From a checkpoint of a small transformer trained on Wikipedia: tied embeddings, 122M tokens.
Each number is 128 + 32 x the weight over its row's rms, rounded and kept within 0 to 255. Layers, rows and columns count from 0. Numbers have three digits each. The size before them is the row's rms in percent of the matrix's.

# o: layer 6 attention output (transposed), 128x128, rms 0.41, rows 75-95,106-127, columns 0-127
# v: layer 6 attention value, 64x128, rms 0.298, rows 43-63, columns 0-127
# gate: layer 6 MLP gate, 256x128, rms 0.401, rows 0-13, columns 0-127
# up: layer 6 MLP up, 256x128, rms 0.425, rows 0-13, columns 0-127
# down: layer 6 MLP down (transposed), 256x128, rms 0.405, rows 0-12, columns 0-127
o106 103:137149027150126131093111197110116156103110104224146144095130068090090132119132162137169135100107114122135137160128088085135094165104162154155122113196118087112137137121177149165134144097072152088087166132142140106102117110113107153092176113135131093163086127120113123167159131070190090111158062064118084125156116180167132129069159137163125100142114134113155151115095112205158137107110
v43 105:124101144089167162216119138063122133119149142101160088101047108109130106194100109136126089100187136096128138138181119029110115091123092174135103117144155129154090090127078174105137176109127121070133111101139092149157085111124085147156092083099107099152108097068121176197153123127161111105172106131108158156153145139169120151100144107125151151091180145102180136138095186100156128125134
o75 111:057109107067179129104067131107171100121177169072152140148108101114161117177116140132176156146096150149139074134094223153105126129173098112156121087080059166153084157160137159083124132122153160082135093169147072121111075172162082167130128131184103147111104139096108125140123116092115178135109182093119087110147111100112176130105181145167102133189115147124125153142149150112141102137170
o107 097:156111091110081133102148129164054108136103116142083119145175121153124168118136099119117083128206101166130114124200084137214135119120109147113143146096169117096202111113124027156127164118154090129114156091070162109164165109135206104159111185082168122097090107162158168065149185161122168118112104121108105144122145159141084120119087147107095120140119098146156112113147142163139134138087
v44 105:151110086132141148153104154158104117164131180101175093101164117058121091128131130099138152130171170154136193091107150112137109139138125207033095159106163130085149148106112115143067147139135118131151100140107130206112149097123098134152128068173113143099065160157150195091069128163146158147169117122081074094114062139095142134114133077126145157135091214140118115114109146131131094149099
o76 104:160118105084140217139132153155184153178128137131145122130105110093048081136108066182124073100112127086135132152109159140111055155099116139056131151167109150102148126145106101144103140109168114141135131108114115189112035151084128133165094164071147162143134112103128167074135095114115187089116130061174162104108093109104118099170175081119129130150098198126143113145106110120136154143133
o108 100:125177161124143079095157112094096133093109083160098109168136186173157194123159137093138197116147129159148097142137189090150164092180127102142122094124089122174140103202102133111177152137145161136141121066137097111178162113114129183085122192109152118103074133132144146136103187110073142137143136129153123182193133142169138160107069149139083120078166119128149104094182109078150108111167
v45 094:113112104119207102194106142039113140137164125106104143202043137138119117184102168088175112108113106159091173134181155160094164123150111132137114115117123150180119145154173120128131106149132165183170147075106140134150119170144109109113134089133088179133157123136129183137114093144087116167102089124097113142159149080132161146126164100151049197092127180140116116052147134157107142125156
o77 108:141127064155158077141131166124082123202141129146141071197116156136098125090157107077122175090156107123126139209107151116120157124119094140154119147133095185202089180129194042125119157107194087155104100104167125095144066132145110125106134127121113158125110119119182119177154135133067102149154147110143096139128147110077095087072096083142161156151147146140094124120120165156170120115162
o109 084:115126150097141225181164110150157107130100105104151082108160080163142102184079143133170125190148162177119094078151166087107084126119129160107124095154084130073204096138140187131156109091116147136118165139137091180134129151106120134083097146149126111123154130114164144085110158100198136091057126120085159098130117154130177192158151131084155112155139105156165126179140101105128103104069
v46 107:119089156137143197096195121113141105101116102115126171128155190189096126154118104105126123114156106132063072148099110116173118116239126171128093094130116116132130123155134106071146169103133147078128143135147094137125166119089124105111197137083099063187104132045137129158164053147099119118147101130138146181119141136152075106059147094150139112117082120093120090156139100141164107131110
o78 101:169079105132075100051159121107155132124112125084161175160104154137122076149144131188147122169102103130091148067110067143108143123156103161131156118136138100132113133199076169057136172128091153174141153146160109139068085115138130113129201096126117101161150133109146142151117062139120104200141117144129108213095123143151149117113145101109069104159091163107117125194118138206121147130107
o110 104:117108126137194154155070118139135091153147100116097111114095087146068156101155120076112160071178155141157143151128128121116119144093188120118133181079174154110193136081211134186143080140097139082074171109131181146204138091127144151098040130143177109096103105148098185119148168117154195110115062088105124084134145122148122139149099135134140143133159169117141142125106123144139142112105
v47 113:119138146164190097160159134096169124110079146150117122123101115130108121149125128179133163132133005112079098139161180129182083105117101102089137147176144184124058135146132079127150140092126121147169134133092182120129134105164149110101074142172077171167148137049151130116165116130172127059145164162168128133127182071117132160160090086141097155171172146116136141112089133173123145130157
o79 113:112164116140092117103147103068151121133095172076106178118059151061084097103114081141177106119166125094147166134137110132093129112154132149128165138080128146134067090132173119142112068152156104087084096148101155103169203113163103164122107101148090110082102115112138098151187084153126135156167104139123115121079143106126140124123043117132085217119179127131073199132126097165121117138148
o111 097:165146131148149146110133084157065100149151142149092139167162126162158164132106200043080144124141167132146116119106141160135222128113109147118057119154155127158209154121079149050097116132107113123086184133189114161122116132095117070188086127098179111127103183129107142120150126131159102141126086122082109105102126146106127073113111159139146079074106162102106096161143098138070117119131
v48 094:116148115133162139052190083142137082148100103092128129149144134102132126134151128169085123147128127148067129109115104145113171081157150185122166121130187073132156169115108150121152148095111121095149135130137128129182095091108206163113147115125050073103177137092141154183068129134095086119122157132157152182097109112146172153109134109122111091169117070056110094128175178205151078122107
o80 103:171108184113068077075105154119098118114068132061197150108147124109094133079162155197146067113146118183128154110122120068147143074151092134121150115090145110141132121103145121135123163119072133061153162177150167140115144176166161118049149103116121130149075153142091090195129132106150173139138125121140101192172117119163176133118119160155133125192108087130140122152178122163151134120157
o112 091:099142174099129110124082143076077110126166109153087137148128133180158193213125130089152147123085103147142088147110128121138114185171162114098130202158119165104141169194162094121156080105145121151098065123098110088079160133167105169118103172113143115156097181098111117134173128089138150144131107120095099086067141142060093115111128138066168174164159129122118114150059119077124153121141
v49 100:099129095053133105149137180136123138168171131071148097068093184126135084142165076117121121113144136127157181118125161102202132140143077118121093163137097072062112152087131087156174130141131102159161154062147107156155092127139089063122091141149110100147160175138141136138154114119084180206140126096053116082140123140126115116106151166150130159070155129105134127150083150093081126138186
o81 102:072145104114088145172121104151164083181177160144150065091077128136145111201137096172155160105111116112143167161098135159115111173116143085039106127165111096136162139105132111105143122071147059151162160089170161126159067122127127077131118152128163157189136112118138110081086128093097107149112118136082120158137116134085123127116171121183152185070134146107097171183109146108143112059148
o113 095:160112108195154041089123187129099169109136079119158090106110082188139156082103159076122150132110133151116137126140120133127115110136077145146101108125128122139105138121113144117081117127104163153134126201083119099125183110124086154090160122123088094149107162148131119184168140189119139114148101102190139111048174105085123149101100193124132074174128091105134054079125087128117159181082
v50 095:153139145184103130117075108123129115178118094191100149128146108144167124141119081128140131146154114095103182102095172121112098208126095109117126057103095102089069164144076126145156129104081120115130142124127056115126120065137133098192121135208121179095186148100062117122086163101146185133171174091168103117104126170146163161133092168113107117124136134131141174111103114083129178073133
o82 101:080151129153135138061148082113080170091175179113109126108111081122111153119146153191173099073101088078187092120138112127161113123110152147089075116066099151102114142138101131112195134177124151124165156106103141104156128116136101072176086177115178122121079119130099090095105134143101161115116110119158089102078176157173104125157094116166183181134126096109198124150121174097095170090150
o114 097:144157109076123069139099176129157139085117126138133109164135148078122081158082120131135073121198157195113106128138142163084159124113123126169129166148177138159125094133117110085088169125175158095096065170164131139148130143183126202103164103098103101143163063128145178190110121107126060132085153099067138157150150141108148135163176141097117119067069122066119146122151117171153149147140
v51 104:100107118114148093082123083242070089112140069090111159093177187164091149158120117097146101116071150095123091120097106082102165116053124143092166156134175170194122106103141098117112087131121063113120101113146167104136140149098116090101165109143113145098123078107161155121132144122176196160113158125129112160158065107141110153128167101116112118111154135113134112098099194132091075118127
o83 102:191097090186141104137090093129121102112184083088138109115108086129132116058089108142104147141080190141149130152128089115055121186095063141124159119154103146108119133074106141103103097154102124110144102114116154130134087180096133158045164069101083131128152110073172124128124115112161097142089123118096133175184172123132137145157091070167107113117145149110115084142163153108152202136191
o115 102:115134116113051152117182181099123199143106152183074133113127141114127085112129141105152150100177069064104169105111164124124142087142117081140120115108148074143114116174141128163143151176118121154137171163108065102122148077113122135181099125158143114124095200105140109183124094131110055138100146173075122067093140154086076077140135111152156168117083140144127151146140077087180083130154
v52 099:119134099107095213156136075159108194112120082120152141133131137099104134126136121145126121160101126137150179097139102147134093116127131128178100035183143085140079151215125088104128147142133091157150148131121168104123131160072157109114084115162160146145129124146188121144146141159177163141136101143091055117156183126141148128078127071119097156077140077150114119150188135113074060065100
o84 101:137139098094066155107084084144126178113160122145148123147093163109178147118086142171126112148135147167081129089175089164151165140072120103094106118206114134157140061178130080118107060114114133120108104094143139099172143150094090065139108103117129147140088119069198152123071081149142150139106108068139083138172125143046120163076102154124102102090101097150136131158113130155151069140134
o116 092:079123114110187108133114160130126100158176153177118150117152147093081035150077115121115062138164143114136090161130155089169178150147145094139192101101097116136142133111087161106101106112150084112149098111138099129106123127156149173136173162117156149110105120194021130094172146192159084101140134148143127124161117139202126116115151125103140180200131139115159160127101118097195168141117
v53 096:094082126074122072157136098161153201160160161146110081066118129089094135130087123107143094098134175143126130142105142117063109131111142170107084147155097142131152118142092153122109137101124149138170085161075108164150090100153070199216163154136137098122098159127074130117136113164118115135158085085144100086099159096177126120117092148125109161167106169139152181093073146160176081159186
o85 102:145090123058125135163144148167170173106155198115138108100141150136112130078137092156150108042146136130139047157111161158131115086117141153135101093142144138114099195142110153138140112099181205150133101085111104201175133089120119126092107154149083187114163193172122096095128146163128149123138146189117145166105150128190132100113176102144107193127074137100165112084084145117146135127135
o117 086:161150085209188076121145160124126114198167074170148147151126150094177108133186168156120109177140092100135138121168145108133167089142078093070189103074118147101149072103122121101094122119083152137150118162148137098107122185153104122124112118143141078126118076099154152108145136132137138135054101130108161116150153106087096126107107140205118103123205123147168104161165087116102074140088
v54 097:112126074132120064187066145077131153165106098157125114139154111110094121095069151117099127128139122141104144130109128108161145147101121067130163161125144153110108141114183114103120120121080093069082111117118130125114131158179058077133123110082069044125071152153166135074074087124132197066158184058153126157113198129121116136128091126105171107097138134145092158131092128109087110111125
o86 099:107174102145113101121099127041119208128125102108119099139075138114079088144137119100134145152122096153081134121160078135117153202222123081138138177120127143122138160194132121108128093092114191142132153151109191140204108090088113158157134119142095068129125139151126153071136152148087163117081164121133179150089151125073125109159082071160144140140103134161114107117098113163144152073110
o118 091:174128131098114094154100071116188083069148194099142168148160127139127159126138133138115110123098143067165183103143083118100090098127102204149115138126158156214114130111122056133119152158169103127151130148111068099055115101136146112137090125152159192164150115110135134200161124060157081173157130160106084076134097160091095146127169160121124101156121095154147103143143137154121100143169
v55 100:079112148148125108166098164105157167162132067136140119129086119081184136168094075080172165082117186119133095163173102092177104120124107087068133169112114140106101139159187179162091131168142124117194146130137074152113180109173062129166103162113141115149133141161141090121102172114067134082154141161136132102140125143120164085158062169141119129103196107097131178159116166140107114119093
o87 098:095133201143136115124063144138117168097149168097141155111140117121138155129147143053151144068132094154131065127076158152136122139076147122161105164121099128045083129111153062141127155046168143126133122159156177084114147103126067178178131119147168136118147170186156098113147145159082133078089115104086185124129153113083148156168124163106100166077079103118120120104146130145108072129100
o119 105:137081056123084095066177144154126095165104117096087102095106150147068110183103090187071111159145131056118144108090135154123122127155136133177099117107217110182201142208114128079137104142089132161105137123097101102141111157120119134107118119084112141151152061094152159164137098106109150170140147091165049105121124125104124143071144170100110082122118133123123126128134089106164115102138
v56 108:113070061107078094135117098094208105074125111071170138136125163125066152114109145131134153113146188112100133160131146154120095129172133163151146125153156157158098122096144070186115161119102164178115117085088156094138074112146138100180110122167138083158129117136103120168104132100142156134190150135103159140113138059201148132059110107104075121141153119061191106098161139110128116180120
o88 118:152090137011158099090126151132179131157142103091156087123091197114121127120130197174136106084136153141111153182156110112109172126117114172092132103179199089112126132125128114121141147168080100093087129153161120141177059131116072122138105091172119112070117171136108091140152126128155165163122166140087163166121173060118142109119128157100113168142163193128158122138144133099101102168086
o120 095:110134128150083119103144090137077148120098155134131143089206022092147071104111064125125182094108105119148154143111147119136151119134114130193135175084055143094118109186090135098108157057192123130146171124141154128085114099189136146065195109104108119153154106142122157116093138141085079112136134151097138067162115148131131151169160154155137154082108088130114082106148144145102165094132
v57 120:133136133128094139110160109170121153142167109118145183144078172170191144072127119188171183132169153150164093113157164139106145187089110109153112084087144116109181124091181098129123131142095187116158185168133141154122149105058188097140137105141141114099128086125123064127058132148123096134118149102181074137111156086180180178161158126112187121129116123175131150176120074138161121101149
o89 115:111115109111167144142149098180149163126130071128088100142094126159078150129188139112135160140134126068141124095190125106176138164110148082186121103107127128089142100116085128130120164117113131109204166140151136122122157085138154108100075126149148157094088094114110112113114176199086101124064143120154076176121171128100095125214138176091149063055051127123122120099180160132104102142125
o121 092:099142164150125167112156139126111106176158182097126115090178113122166134170104093069155167122122124188138145121073129119094143123131053147111110105119117113151136196076137135100153099078146079157057069122152143197146070134155131115135099133088143103108129191199121185072130118154179194113153141121078202086136134145102127104150125088138106165136138101133162093116099089129087124123111
v58 097:124127161144094135083161128141148192158124189151101113103129102136090145119176085163099130177162098140087165177142198093136103126206080159151111144111152092145097107070123156237173147109094148134149115132073099083131165123097118099130180175147126104161150156112105096171059111132131088108139087120144131148144094118131086100135113092126150094109098112129178159126125187091126072173137
o90 099:147142148124123103071123074172115132170134119109157155095110124138140161079132095183125100122111171146102102226188161135124147104147105120100102184072121080137086119108105181114133132103139133054172144151151109111089132124145140092176131098135163160158070157094126110067177127143179115124112160156121126096076083160146168122194131086145144124198068156169161161147134141103098084134084
o122 099:156097140128127153157100124102139114117149111159133137109155137113086085134111136100185115113107135102213162058116099122106148139125164120112159065107117175131133118137127116131110106157172139156093201136109179147134138110124088154034140155118103152094098195147125199084105122137088143187107081088133143172148162059139119068133040169109107121131142096093126095101166106144099202116119
v59 098:094112145174173131091180067103077130062149111177155106061160159152116087078087141164121173101200109119137157139073113130107118114169141170119137100112129143088200181147137163094128171076123089114140111149194079167117149153093067075144128132096111150100131157200151130176087138149103087122109117135172100144097145125119112136165156164130115140114083140128145141125114111135098202129110
o91 103:158135086086116121097179134135147126070106139138139125053166130113135143124160096065107045173135161111152167104082105178135176076153094158114116136080105161112120102124143174114177145094112103154158099157159172120102101123095078155182140143130125127176173085211130108102123149137095170131101130177189164125150074145133083117150102133161128103152097097159173185108128140185099142079134
o123 092:077157112126119142188103121147157042199102171140101100179089112133126152103085105121161169145114127157123129133135175096135095109093094144094110145183140082151108132124131055140120084100069141123097122112122106113152170115116178151120165114136092116114115097136088167156163127221193143111144121158082158111100144102097136114053086110110143154133197106145110139091140104096115088196076
v60 111:128137122084081124103095155140137207092088111079073149114162171101122161138068098095100154078122112131132147115145137059150111119102116144179141094114160053116120100184104117118101124084091126136113129154180088181103143157094115186156152119137159113063082149136116092129145127195047112082119171128180060134156146164116133154183121168111184140116089147158134103150152138087112127137127
o92 113:163121136199121172153113158098129152087141143147074111142128127106077163164118130083162128140133135121125030124163118111122071132125125111083177129186167173089197163118105175116129148142102111154157144097152158227154143131142090191077100104148174107152130188128167156131110147100153172087067110160151084155162098154134123117152115193139110117154062120114143105134075139134139115104115
o124 098:146108115080177139120123152202100093148084044143163114142118106118090051090134145178087160106126143159125194120134134103124177118113166161159082132111071084144116088125130099156155153109116154126086174147097128109142201161105169101133153151126146144149133093128120163091192149097121093186172140080088151125103156103161166085107060064119096165132180129130143127101161118141077127148142
v61 094:085198113137081174065184065161124102130070135144114174181106135118108165140113126116127149167111121091169111111166120166112092116085111084085137095102126132109152141125116128073127170190078135101101148156124176113089117144082136122116134069135121186107119123163125084160159156128144121084141168126191161183080183192104154152129130111189165110155097097126059183132146130139112164109138
o93 101:177166089118095118119096094152128136071073011165118197218104114112112120132134172152170095139115141107125118083169106106166142154070138096141169122107147121177119113135101140149126158182089157128139157162104191191134179138151087111121131131125176079067134067127106121150162163076146133150132135133133135114115109180140116130146162097131166114133112076126137158103156118159135092169181
o125 085:130093137134175104104142167117111116204152179132154123065130156137181138110106086176080120158166114132063120149127191128142134089198128103110088127184120082123133110149137174129113124085159113076136089164184120063148104123076161155117113129073094150172107142093133134144141067103073132056124116113149079137153117039126134139139123189139129088147126179148161088126103140100109122110103
v62 121:098206116149153178144152148144078124124175154197112149155124165187117135115134115168129170142091152112163150103144158170114097126084130120158174207155070122131156110097096136143152119209116159127147153146167082146080177099186135109091149100099118167152154083137114163135121168104143157130120100114145141145090098132146102164135145131083109074080093123097170170117216086100149190142128
o94 115:164208167136160118156103181143122173154174131163085173142140161218128149124129230148120129141129171104149146096126152103189149097142146128130130132056097121145143148042108158130129129142109118145166135153144173095114058130165160129127104129108177108124081046145146109112163123106131060099154082145106108149074120151128097082128127115060146087102146146166146115115117146092133145133148
o126 105:205051127163110095078090148080170108118130100105195067136143118073127109108128072141156136090130108124083109173139123139086129098083142122094132121162158135105098144201119124133101155132149164137144098089117149168117219122104087109219176140158142112084132155102122185118124114128100144114152133128167095068194133135114139169111092157152139160169152108145130113169145096189132104157122
v63 102:186136117168130091091218080123189145131078181100101092143147117047128143088121123166126148122149127135125084129159132110084137109120148112073101127116133073147109114134125069070169092123151058146114108161124140152099160138104116127104153188173164154134123174127113128118088171150164100116168136116147145212136154144132113179133069165160071113168103122135139153090089119106101081188159
o95 113:149129100137079127065183083047157114116148156163109131044148118115132119110157141131179101143143138182125125141143137124170112129115112148094149179155142113137085089169149105140133153149101123102157090118110176167109200101176146193146077085110100177088107184100109177081151122133165171133116145126176104100128151128203122115177073137168128125171115109110087143093130075107127083155081
o127 086:142089157128155143136087195181148222156134121135151120142097116128114118143138072145111115149137095114144112115133104100120167103109106056143140070176041153138111172119113148111086169164097174153157129093133125088146093082109113103132151159111100132068129070122151084153117140195070161147159128163121156110138089109090121162164146147085181094152093148187140131164164135128115217111143
gate0 113:091136097110104139128165118070128086132098121140175200088119153174134147112118120138149101071115131082066117090133115119091132086144106124123130159129146169136196139087151059104050116102142142117121107167055106111139121150091127088140144130032139132140127204134113118057198133111141062137106126130089127146134119122100106041113166129141135157115134143166170139080164136162157110155102
up0 103:128159125153169130153182139089064047155140122116163157091124172120151127100110080115126096126080132155111151033138121101128128102104089116104159156118189126174146156112146129126141095065058158065103124164102105108174124135052127126204138106153081137099136152099103121126112192111182087143131064105092128153149154109104124099155103145174091143173132143126115131093122134153100134143057
down0 102:113130115102057141072174101121170175157119076133144165092069100131057128139138106108143124114110128040147164110124154087093154102156144127148158113041128141143192130090115121077138140120163193085139146194156107167083088153117134165107160109094150171112143131165126112079157113139152121124144137127194118153152123116156107084117191090109156147048188129128095130122100151094123108137143
gate1 106:133154092151151134233117141147131121192114141119148120074117089135170169103187123073136122147090125148154216117141117072130086071110139146144140165178147135114122183094137130132185125121175077091099105130160158191104128141062096132127099093091138162123178173168137129152097088098138112135124179158136098057152132074120146106156122091117167137146106145157105185098117121148087120128086
up1 103:128160131081142140183095137191144095100136156110134136099082147137200127102138151115142127159106096095079147112170088123142134115150142105182142112156082115214104056119178139133174072140160150171182176116154142111123172139116095165162087129133156115119164153095189176105092125118173179180130075144119086097141118115139091086122170146133128175143165167149124111090063191163125146135100
down1 109:093133088185187147141151091146095170130178123147168151089161150122181114094080114150105139062137132126134149104115048124149161084110068128103207143083071124121155107172162082199084106116177134126135138120146111143122081163151143177139103090141096117155170161087109150126082121080166179084126099175116086136141111156137144125159093142147104163119184167143137105143102173128150141075109
gate2 109:060090110144086148166046164117132111115093138124128150163062179118178147117178125133143175115126217121158168113151143176158132120139139076088191105189130190136149123159158123162086138142109103097177100145139142101140130083138128080099070116119065140106125126147129136102102188158093124105113141136126152083123141160127185056120122098132177078137158123180124067139150108122126166143134
up2 103:058136121137103152087179114105096148139170157154174100109138069085105127123163097090145088165087148132119118153094091142178116097108151161094114098133184113100195062171090101125121111161135086156056133134196128150091124140078156178139187169079157118054144129080182118111079122176130124130102106120103110131153172144123124150150181146147129131124141107169132196142124137150093160166159
down2 107:087179132122104172100171084174137121105148098160109091104146124088116157176137152169099121146083125071115119088084109114075122057136103138125135088122101103084137144137107125143142126130123088162133120153129078106075156121173153153084164140101199147124152154117124159170113153086142166177158144183086093124106186125135136103121142196175146219132102137087123143110211171126165194127111
gate3 098:111114051144130138132158131167132099174143125129149157106147192144129057141191129089191092133123174083160139125078169132162097157088130163162087117089127111112161119126157145120124198101138167138134137097069187121124058106129094088134071080137127167083147101146089113125201169113185126120112137137172146113088160125131163116136126133168084141156205169120129119134138165181103138129184
up3 101:146192108142163185132154183184185103098132153101174154102129122128083146135145163102165153121122107115141141079094133117134062202167119137113114095068155158063168158050104108072145143126091158153174140123091089151170092179116082120080145139159145118153154148112162134132157077146113154129121159067146136110091122156091144178144188070141095107131153126085137115121101189139123162140142
down3 094:185129142152087122081122044131097188097130112183177136130057137165097155067148107126166132084103116107134120155170105139137132133176106159141133107092116132136150115186196143154114111111128125116100106103129115166123090112157161180151179113114113103160115145172142082174159011134085123136156117162107131123155124125131123127124112158107172149118107144200170108139041101157092118154082
gate4 103:146111073148131175143149221139126142169128116153111138155130142164111141155176127144203122097122072151127107156151140078181124106166146139140141072121132158138121181114142105100077175068148139119140141150153167159166108106146115160135134109160110201145150126077106074131128107062160156149133129184164136128090161137110183127170103109099189161146109066131132117181164132107065148045109
up4 103:140134165105084089133115113140123147090120125085096158144105151140161125114155090110113109086156139123119139118127216166145155134061203123114111140106096123185127103148217081086129108130118155052094189103125154122097114189138125114070096129107160139164109139093161104087181134076157070173188103193124092188165155107095131119138158128132121141113090165145148083114126105156087165122108
down4 105:208188095136189140108120143100151163141179151094099139167104148132140133149127182123123119116142096168125169130152145129121136164078119075135114144105113064147150120162161079166158133110091132133219147124124130125110065144102116147062178121139105132134173149124117183112052136082189100095077117097132096104129133096153080090058157146082108192142116097103121140180102131115147090165136
gate5 100:088089074141132168103146153099158137194139136074087087152146102077148136128122090151103096110131135166095197151100136150122152143122064180071161128160123176131129070156141074088086145186141143091198159102139108120124149124139095111157158133162101135102100142107142119208146148097139127148156177101101122146100167143050131044168105142102208122107141134139117098121165124128103166145145
up5 102:081162208118131139136119133147149109128116119127122140070088180165143061128151093123111090114149053081129118112088113084137110145147198112144112114096129040119103187095141134136132107174169130177113088166131151153095100143098102077157083117122118152105139126098082104146162139172120136124164115128079101079150130113154118123228132122141180087149111146148147112215169121101115082138088
down5 094:136079106116085129106111123137139147121087121144115115114175130142039159133130136108109096173190098132131108201079122074138141155180164116156160091138099144201102140081125119121148157079120116199107138124097142124132237163124161150136106112170124127104171113101153089158115104174082075213093110132131149150108143113150095176123154152112087080135129078120142117111108129147150138117048
gate6 099:074123097168133098097091117196124185120090175132091124150132122093158103129101179139103095120137130119080142137126102078155114116191141158092117105136141138099102138136145157112109071114110092111189088084093195149158116099141173112076163136086076180127139081166162174157140096089160125158123131133173168149097111213156100098103041125133087089149121151131084140167131125112064144134136
up6 094:173095156092116096152111101166107136087141108125165160143123103096101075106122109125135117085128117155187138118167134155156138097050179115150087132062082174132169123103097114133131121176152131098169093159068136086110069110143083153161164124132147058192138105147097117093128109176143123144167105090142113148129127123104211166103240134123099148108132153129129121089129150185178136111097
down6 103:123102094105145191171118153120166156124151156132199186143125116147122108076130120148117091126169132064087139137155144075123097096131135126100110151209184069088144117118118159172131152152104171132124112154084088089115149176107164194118144142162089093162136064112079132167144118137114103096119204122122197092133161086070093130107143096128129109136104164167144089158067104109155090096146
gate7 103:100061131130121109108111137143157130132120107090112095115114119117067150077087154127138119162137159206163130122132159128146166112079149138088137124086150085126098116150098083120090129106119127164141127212147108145121156136125092160114149146103160070033181163199081136098119093140159181149126158162094129175090137124135179198125176132141094139156093129122118136113207153205127147119185
up7 110:122148086099082119096119100094136117104138123116116151075106081160059167078111153116094137158138167156100076158131169153077139071104108073146144131051134115073104117168104178132146082165093126153092126176134124106138123169121085149136175185145164095111169138165116116085138129146116114169103116077081134173136178194099177122107103131151095097169183117153093127134133107191169151151182
down7 108:115119118216106130081156141151105087127124156153193142136134122141156146179158107194179111167108078155088133100100130178109141114132096080130078112125087184104148151100105103171075115123135144134120141135133135093112165079122145123131089111116116104056202131116181153085143130115125150123119104086114109117186111110087117130078128093098180071104111117128119133148083183197206153078091
gate8 102:203148123139095119102130130166123134095143137118133146138164138092185129136101132185081105108118125105159117133185144147132077132094151157094115138133129121048147119151092161173119156152183110164136124157072106141150105127080155151124089117154130111097106083139107107181188232143154110118109172151049121152087122058164102131193124199093163084157143087177149139165132147140135127112089
up8 097:153109175118139102153144133197123141135159081137146144101106110212129167182103089120160081142114107141130136111219082107140136086139154116188123127203094110181101127073156106101147177142178096135137108100105108073093134111125089154180122135129110132124101133103171118122161114117106174135133134151159110105204127073151165050171147158106131158153096158166148115206127099130166157160113
down8 092:067156117071151127084103120083136144146120136102148119206179129079188142159172118170159160108091137137079105141111115162094110158078150108117121168186047058119142113119105135217131150089157146121162112107112160113074167156112134151128107092112098110147181129100152155157139163181136166123130102151136189123115091132157124187093122223123083110126122095100097125132153101153129131134132
gate9 105:189097098181103096157099163161098168129117114110115148108138158073150180077137140095158172135102135105073170182148105143143148156122176075125162112109173127030104122120092148105079164149140102111083130147057145108120110189086158079117114152096116095120086143117092161095120160043089114162147166144114130163087087108161108122159127098137109112173150129130154181147124093084155127085135
up9 105:167138128138130171078054139093038121128120095172168108113086099079109105185114105131114128131154065152140172139154089107129161111130107116150096066148137136120157083165143149151161111155101151118123142145144124154120103088134144176109175086192165159171137114122138161215119168126201117113129136109109192170104154152108166134112089125112159158075080112057122117131081169164142130177132
down9 102:177110140101108162146152109124095153094188161172088129108163088111145137066110162179133185121131129138129162089155114144133106128149129125101105150107141058165101154161189081082149144161156119164166155147167081181173143158125120211106150097110149177169082132107067092159137102147117101101171106146099112108145089115115177116127110105064056093155134099126132119163173117065156150164092
gate10 086:082044122100114165138119117140123139204137122178177104054128161139172122101149152081142152157102143126123090168105124075094148108161150141088067078143133097093161147107174188110127088093212139130155149132106175124178149155129151146112153105148100092113127132143141153147161156101118103045112112124125158150139085131122117118167133115094114128159104076095069170069141100129140120050163
up10 097:059100167102117095157142125131138078142157092140099151121131098120193159085172062150166110154110173146127160126177116143148156111186097058086109109145175093093153073140136120125127100079129151174159124115155141079175173160144132108137106137165124150173119099114064171125125135138075182092124101140068131143162160133054156088170092170141144122155096099130127129079119085118119144058162
down10 095:158130156069125139159180176184122146167115195125094137153074099096162123131093169153110119149157128164124167167169140109088124079116115105185117095106083119205168166150115132152107141126117115133084085139143108130141140148127111088146080132096163146095154139175152094106158188123101183152106125111170132089155076070129120155108140178186074143153122149159099179084107111212106106165093
gate11 095:144067139181083054162189130123151159106089133118126175110062134142158124153153105115168104097136137176069100126174182174131063133102140166132151225120088150122094161163153162144132109069150161133105132123096150179107154159177084134170170113110117121149102142151132182111059146148178135105109131184157105152109133130108124125141089070135127147165181123131101141132151137077168138111107
up11 093:085103106149110128103182158162130138131155195111153119149122171125170168166121132083138141174162210134088118128149175087073113146120096108201088173152112126111105211172142151130115123110133119191104142074120169130120142130125144108167122163067137133121155171098141089126123155125118157127154138104159097108168163086073156185164071088134103104158129158090156163157125123147137069097209
down11 098:202127176155205047110152114150117118185118126082114137104110153133089131085149061141060122182168150166083121111156126145130108141078147120143098128128098124137155146203139096136133118118090131112069157147077132135094114104154089122089108115158131162126119053129140093127181132137155096101151094168104074206136123191138102193098113095089142102094145123137146135139159167167145163135108
gate12 096:131137178137183091160178115097111097161147121159088128138109104143114144097154160181120101107094113134073124122095112108123115170148158136147123079196165131112114113101069176032149130146080116127109143131101090151102164077128153110124133167132136116114074161140178126141132140156084073147098082140105158073077150165115147147146098156141160074135098047175177175121155133140153097215130
up12 097:168121132124137169155153079111187151129126185129130106135110117139104097077185130099147155178083133106165138139124164184096182123145101145167121143147104183096125124166152137149073149149112117129106109133175128111075082159199092128133169212097121109106100080183145136065063102085137156114123131108105077159199078145162108131130077168126118112135199162144162114112157119129141112097179
down12 098:123141117150124128089161120113130165145137084164110134112104101194125137136131097162143144064115164098138137156109101089131195116057119104119182137110115158152106092194081103152107095141149150131125135136069138102244141056145111100165166107156141140108145159143111100149076184157154167113116101166128112136204133091125134215133129110170125157199145130107106167112178119082116143131156
gate13 107:091080065116130145157150155171142104143099130167166097102171169083164136195210138079113178136192090109101170118091137125123114118089179131174134112103175123149114178097201149120150096157132084102187129091094148190171175153106157089138102129168148152099150096114124158133198193186120104122125096145089101107130117133151084097151134137119166098140098166097152152142109136139122139096138
up13 097:141087182082111129100165110119211111103165156085068178077159171064141137178100123175064064160145110148132129168113073164194162103103110147101196090145100145123134115106121088075126093142159090124156068123127142162137180149216082146139139150110096127172128135096116122126147122075124128090146117146144137164112119142102125106103122109162132121137126126158171161156110164107070109124089